Part of a small language model's weights.
Size: 22 layers, width 448, 5 heads of 64 (1 for keys and values), MLP 896 SwiGLU, vocabulary 20412, 52.4M parameters.
Architecture: RMSNorm before each block, rotary positions, no biases in attention or MLP, untied embeddings, normalized queries and keys.
Training: a variant of SOAP for these matrices, 438M tokens, 6678 steps.
Each number is 128 + 24 x the weight over the matrix's rms, rounded and kept within 0 to 255. Layers, rows and columns count from 0. Numbers have three digits each.

# q: layer 17 attention query, 320x448, rms 0.114, rows 0-15,64-79,128-143,192-206,256-270, columns 256-319
# k: layer 17 attention key, 64x448, rms 0.11, rows 0-14, columns 256-319
q0:156164209117158104099119083131111086118125113183130164214166223182138102126221176120134188107110164000138054155135084193081108113105170227063096192050163214143146215142201099158173154160060121
q64:089142064220107050072045225195126200155153069159127124196182149105069136174043051124121124115192117088198069157153130052111137104018134169091039127040008118113132091108106188066163047210039153
q128:116145175136124181154164152165115093124127121122132117213176130158086130092103126113151092095094163107180069121170134065158139069028148083071126203087206209090133169144121089220175140118015099
q192:181095147123222078131145198050168075115196133052079115071138123153106144177083161152132133084170058165100145103102169072062109135122097141089128126124130172176103215146122086173147171114091138
q256:044059140114137085133104152162158141104120054170138109140175132121096090090180212092141139091116138123112025098132110209222000110102224214116098176055079108174140118142228177144127201079107193
k0:129172134119129148149081104069083108144139100118128146170140070129122111113115094143107164108120194094106131149127094134065132156137165125112133134140136115120111154140169098143063130090099122
q1:127034079164187126075117095144145114194168126131153113069231106126065125137080149124167171070233123155053119068051141157077146144162174134077083098171065042139080136091138064133185153188099148
q65:090061158044146093149153201171074120111066095186155209146090159175161048059114208084114130051147191145093148078134082208250077013150212170083096181155193044112246103097168255172157202117053117
q129:117082169238164149137155149178101077133121133131117085000132029112105148067103088108139116120157131183130125120143162145031106190156188021117194060186116107199157116149055129088120190173143111
q193:150199085000129029177143079138109100127146108151144209255013136178098090207195184137094119133114098085162076133118101119098154128063135203143153231005109145082155173142218128121136078092046101
q257:152161153150129139105122217200161088148144162163150113136137129169056162188063103184205189135158099100090163140109087055134132165146123151086182076055133076099094139082043114101120083128179130
k1:116184168131094155133174154122101062142168140187115136148168102134109110134164102143184137116091097137147125109138085119113108134151164120126139114135089130102102128136140113148126142172100117
q2:116093072106136137128131112118117087110124101145139166111148148128115120158125166112116136110105131113129102119138140088125127122148079146141148136128102091172112140123136082101131137178103160
q66:115121095108116150093132126129140129134104134149136120128115126161110094146169144070109130128125129147128120095137116099157093075076129118138140187147153137134147111125148110127130131139139121
q130:138154111095123101166173147117133107146142126129136116100114110128129136129138079123134112138140104112117126118157132113146115120130113154149139155125141176146110124093108077140152147161165134
q194:120137117099098096130080100150158110140106101144113115131129141100136150146121143104124134109119134137097115095101119099139111103114102113149134134095143112166115153107107125125146126166135146
q258:103136139123125116151174127157142097149114134142150133117163136154132123121095128126140154140133133158110152139132129132121105146142138110103137134116143120084133144114122112167159153143097096
k2:118096115092090114142139152103109163133123125106121116136105182089137140132150133124114170155141141135135130130135087162152112090130122164155138112099109108083120146123131129120116125138143079
q3:147134156158126102175087137183126175137143183104217117084105193176139084115096163101133125111171180089143126128091198097000164180136097102189097211207133172071102149147072099130124078136118082
q67:076080176062180201129129174107098027107155120155131184142145109215138145192099139148201145143140180097194119145134080144114180074152152120110177148159118000084157139108128084118101138204150144
q131:157131149130103075129124202133135165179129043111116111123195143169227088121137124148136189097144173137145065111162092123155190110169176194098132159190107028084131196096123161098116128139091094
q195:146192177209139059095137068123130100182170094154094163085192088099114108089045108183163180125192164152173155101058159104068141142189131106048128086167134083063102148168091087074079159134139157
q259:053133134101123122145100079139129151192158127160117117139207202127130074081128231098127208100115056138143152135130126127119188119193095103109121116176114199130169156151150128104151143109095099
k3:109141155118159126152112112112148130109135111132150172125000114112137120120145157119128123139120157102109168153134132136150091103110113172158196139056106127147133154174141112141158131099148171
q4:142127114108155176137119137161172166130113151105123126125164138170181082112144111122183149153117116069162097139128119101142145167106109110149149099125135126112121151096120162108134149118116141
q68:162194130133101075129121114109165155145078128119140097114171157129124131122177141122133157131174113116102183115138136132155132181104176155086138131194148236163128113122141095132145163140143131
q132:198117121127117174138176125078098123103137144112096164130145154147124110098150117152095132101131122077173104123131127124157123157154133159124118108132133116122131164105110123133125116129130133
q196:136133143177116152116159135121146136130147124131123124160142167140115082119130114130131085136154119120125132122135116115157147154114127123132178152140110156129157147101105128118130100136127135
q260:145139159131136114161118143125068105118113134142121158121100135099133109133114117102127119184127112122132118157147080109114105050111111156172180116136149148099128151112103149101151091124135111
k4:130142087128101113053086116107078141118103122172111123048162180108093135147100108128111170107149114077184140080108142148146156130143197118156148124158104078107099147155111141134123126136112165
q5:128131139150114166126143153121103137120120129132107121136138115129146129130131169131161115183097122124130125148095134145132127107110137120152117122113146164149129164139146119103148140108110118
q69:134079079131146152147169188148119146137132112127134160130122143166086144167148154119094088113098154141154131071137109182125105080111121138155129171151136095128111130145146135141109116185139107
q133:134162144147143177100124142140118111131147107154134118118153118100160084134115119131110141125137150148132091102136129144168100144117162095146107129098112143099095136120133131114120137158092139
q197:104155121119093152111123133118138091140127086145093120122152112124130112126117161089128100148136111117107120124142183138144139106115136095149083102122147145105134160110092122132170124117104144
q261:103131153100117102142122139135085131144151133083130122124116127116113138061136122134113147109114129136124140169119088144139122116168121151164143107110148128139150154109134113148105141092128113
k5:139139096096153115134071136133112127092141126131151137112115122132151139131131131141122156132136133091114148133122106133141133107124127187143123141140103112111131094123133146120125143173154111
q6:141119149146137149133133145118129160132134150111110126140147121136154107108113133137133123128122113100116118127138116159119141168147131107111090120135123133140141128115154161145139115148119117
q70:107125134138118087162103160146133117169144162132109090085173138113119145124125153165131152117135107120118120146133178160136164160137100153103139082114111148151084132107096135142112119136124126
q134:124133131133119163121128173128144153107107132129112113157168164099102136191139136146140111107095154122141099147128131126154141151160117120132111113136122135112125160129149123142133129135123095
q198:149150120131159136133135145155117165145142113099114098132134099112166100141119138144139115146156137077136153132128133131152148157119133124122125094122110157115119144109121151134112104133104116
q262:122131135139150115123120139145110138179144136116152093115117117138130120127128124137092143105108125161128093157141129157131120121126128128131161135124100120181134113107124149105151112125132119
k6:117129146153155153153136112105093110123103108145092098130168156143139129100091086145122127096152121119162100137110114138135134144083121098127152138123117117158117126126146111118139092132129130
q7:113140117125121089141094119137136111132125115154122118131125127133136138142136136115092114128112136123107138120128134113109107092120133123134075135092144113133120124137135128155139131112132142
q71:141127104144120128143169121113137145113146138125134119147120133132132127150147130125119117139101129124068113097150115143119105098112133102139090164128160149135109148102135121111134131148128146
q135:133132117114099078101105146140154118125140125145128131110114120129164152144143104111122113134110134117128119103145120108113105106116139098153083141103108144121107120142118129143138116113144157
q199:100141109108095095126130139136136114145131097151107133134113109132140131130126120095141113148121094137114118113144110119126112108135132129164091120102150122138152144124139124144140125133159147
q263:140093101129101117131146109143119131118135117123126120123104142135145155141119132124142114120133108118091140120119107152121088126112146135146098117118161137137122135132157120130134142138132147
k7:121101122110104113152107170165109150132109164098136121131124108076144152112138165104107138116115136130120171147117109137144075119130086127149116121065103096083127099142090122135146151095148071
q8:134137143143136158115135148128135135128127149100146120134132132137114101152139129140150127124142119132139131122111148133139149135137134120138140102152118137140134136117123145124103117141120094
q72:126107152133119128152123114109119089143123136128124153076135104093119149103077138149108133155132134143106099107175125117153152145158125170135119114113112095129123129101064125116098120096112108
q136:134111140140154141140138116107124116119127146129110111116124103116094121132146146147129126124138140138133132133133141125136145146128111155105146113131118114104124122127143133125138142130139120
q200:162096137135138159117122120121117135101120156112113130127140134127102118151124143163140124115154125121158146133111144129131159140124135116110149105151116125122113124133135131109098141109140110
q264:130159152143167145125109115140121125140130121124126119114123110163099133115113121129127150105128115130175154172134133138110129132109127117082120129134132129161131123124136143115131126138131139
k8:132138159134125132127154114100158104145144121138138126129137147134116128114116124150163116141112121104128076100126150131124160148141146125111120133170143153159139148118153133103120111135108167
q9:131128168109129122156156134150125159110123140134086145117144124150136117137112158148126143110125104090126126103118085134126099121153142087131107092097171166141145136127129143141149116141136130
q73:121139144165138119135143076122140144144146135103159076121188134123126134134125142155125172184117127114117154123138125123122103135184153112118128149093138135105105168118102087129144151127112155
q137:129143144132127153132119138141109141124138135125129114134149119122122107144150135122121119130095160149149135124118094134135129143125121141117112132127150136141135133124143131128135134145130105
q201:122134133139131133140118139142133150125142121108119127138153127148150103134141139139132157119114140111147131126150110157102147132156104130129109128124137161106130132129132143129119113176138132
q265:153098098123162135158092098158117151098153129133124109124109154154138138135137112142115141121124134142102140131111108130116093101093110168114124119105113135126112131102129139146129155110154186
k9:108132129131145132113130153111128144150110094146094103138089159081144136103091119130113159149135109146145120160124140144135113150118123100112128136096128122122118125107175110143160126125126093
q10:107140102131150130140148136133107118145156152118126120104139148125125134122136143122130119144117129125134125119114119136137149162138142115120120095134130142151156122100124132116106096171140130
q74:141170185082130121106184103093147103126113145113123112145110128097128129151131117112127142135157110096130187169134120099151107131136113117181141101160106124123151135159155120115126136121173156
q138:139144093146144144153136143121140143132129147118146158132116160133128126112134101134143126126131129136127140155113136145150135153156149141106128094164152126106141127136096127119096135145126147
q202:119146143149124140133105153133143132131137140099144117134123129126149117120124141101115125144148129134139122107106098142146166147132110130112119089124138133152147116125127110102121131168092135
q266:154109120141131131141095107116130129107133111112098135122135164092162134131127105145105132105135101125147155107118114128110125132097135145119098129111106163106114160100141142099111125110162136
k10:130146146130143121121118094118146093155128113141138111145171118150105120156124143159114130101108115119142107148114128087114142119120137095121133145121148155150109150122141107140151130105101160
q11:149096140133121128107134152140100130102140098127101120147134117123120137110130122093098130134133136159119145124127110131120122138114140122129085142146151138119133134108160127142178115157131118
q75:106154088152111145168133175102137116154127117115139081065166148076141121137145128127113146144140131160183135124159097150107137126107061110139107180157090178151104085099110137132115093168165112
q139:117126123132130118135106160109102138122123122142107106118142137123133134109113120127113128132130151142136121131169098167156142097145127159119076124143116140138108138102131151141135142153096142
q203:136102141107088113148142158124092119147140131126105123131120135120118154121155157097129139119145108116129158110137136158129111119140123124123109087118149131143119132148174137139160127148139132
q267:122135145144142136154123125134124112125140169115144140101146123155153115152121147080144141101124124103123133136105149117162131158152124173142119120100108116127156134162096124106121142147119109
k11:095172105109131129134100157138108174124100120137104106121102156115152097122139118122124136098115124122169128115138111107132149161111111107114119129133166114121119144106136124111172128102137132
q12:125119149115119109136095123136131133144122105144109124128130103129143131112119128112111141113121131133123137116122139120116096120148118139122103136098118122135131115136118118122158135114133138
q76:099116142136134127112145117150131149118144119114119136163108109139149094120142109111139109128126138112090137113156116167131104137092144146148135116113097170152149130145155119127126131128120139
q140:128151126090109106121103139131125152130132124140114137121148090130152111112103132109137132103112135144129133117142109126095140129117144106153126121102108146147129141141133129125135128133111131
q204:095148118127132103140118143120134133141131092156110129123145108113153136139117146106134116123118138153112156127134095116114094109152130135161110126101112141154138123116142118135146125139133146
q268:145115128125111134130165122121113138097129121127125109150120123115149139131123131114148113144116134124092144108110101123129110133111141117118107108098138140129103134135136119107124130144131142
k12:110093123131138113129092127178083160116139144120124131113096117133150129152137143088117120116131132135112165119160110170133104088140121135146146127117135095121125101134100127139147161104134101
q13:129143118113119123111142126122131131128148137121141125120112135116133154134148126148129122137147147117132123126115157093123128111120125134148144150119128110117127106122125135122121118094139127
q77:127158118116144091127147130112098166132112148155096151097096123093163149128133123151111116131122161127136091120114103132139132109082145084141133158156095076149112110149131145137139073145105105
q141:128133128150087127146131138101099130173115127132102159118094139144131112100121110160134124126116130112109133134098132118142114152124137106129138117144113125134156125125135133148128136116112126
q205:124125116129098121154143098118112125143137148157124137132113154133132159143142114139128128123142137122131123123111143105114129140104126119131133130149103111121126116138126140131118134081135127
q269:145131162127098150113153128094104131149125094138079154108133142179134160094108105126143119121119121100120139149109135139142133145102172151132129117144112118138155138150156131139123128137135116
k13:146139146141143135099108091118190121109150133138143117100176123132115107139141116138153120159121096129134105105156140119115144146132162159129111118177132112113144136125134127105130120161133149
q14:144135148143128131130160113123143098122121143116151137129123143138109117153119125154158102131129136112138108144128139109125135134111136143141173125157133121116107143121119130121096130099125106
q78:124144113119193082127136108111130124144120135165124117105151176128123116137146123170114113106103143152139116135138112135114152111101085138125148121135105103107132146124109128144114102158115153
q142:110134132169133123144159100075122085087133110131145138144113155112129148119156091151159135113105133115111140127126154101133123145123128144145181134141126132120121135132142133147117145078126109
q206:155132134167114146113137085148130098113103166113148153124105163101102133142122101161145118123120106150120110116131139119116137137118118143125181126142103123119146133115126118127071116070130104
q270:123136157087181141114116126163079153109179142087110099160122140115130109170137108148163120131136129160073110124139112162129146127139136128153122107133147142109127122121142094144118131146105118
k14:141126115109141144131082117120140154124120124116138140122103161123136167131110133135085103109147164114086141146138099152145140109125123160171151122100128164139125112125111105142132122183131090
q15:142171098116119105112178118128129132126132168106135150125131146144144109172137151160117123156159118129150125136141133136157114193185144135090139143193118088139132152146087118141130119162101138
q79:126137147120123135121138151058133121125125123084091122176115092163131123147120124143114126130171073133059078109120097101107087146092125101180161164096136198131171181113154108121109117105180114
q143:115141117139119152107130100109133079071138149115159135124125135126131142177122141155139116145157139101130136160120158115172099143119155128145144145144119068130098123138087111117112139139109116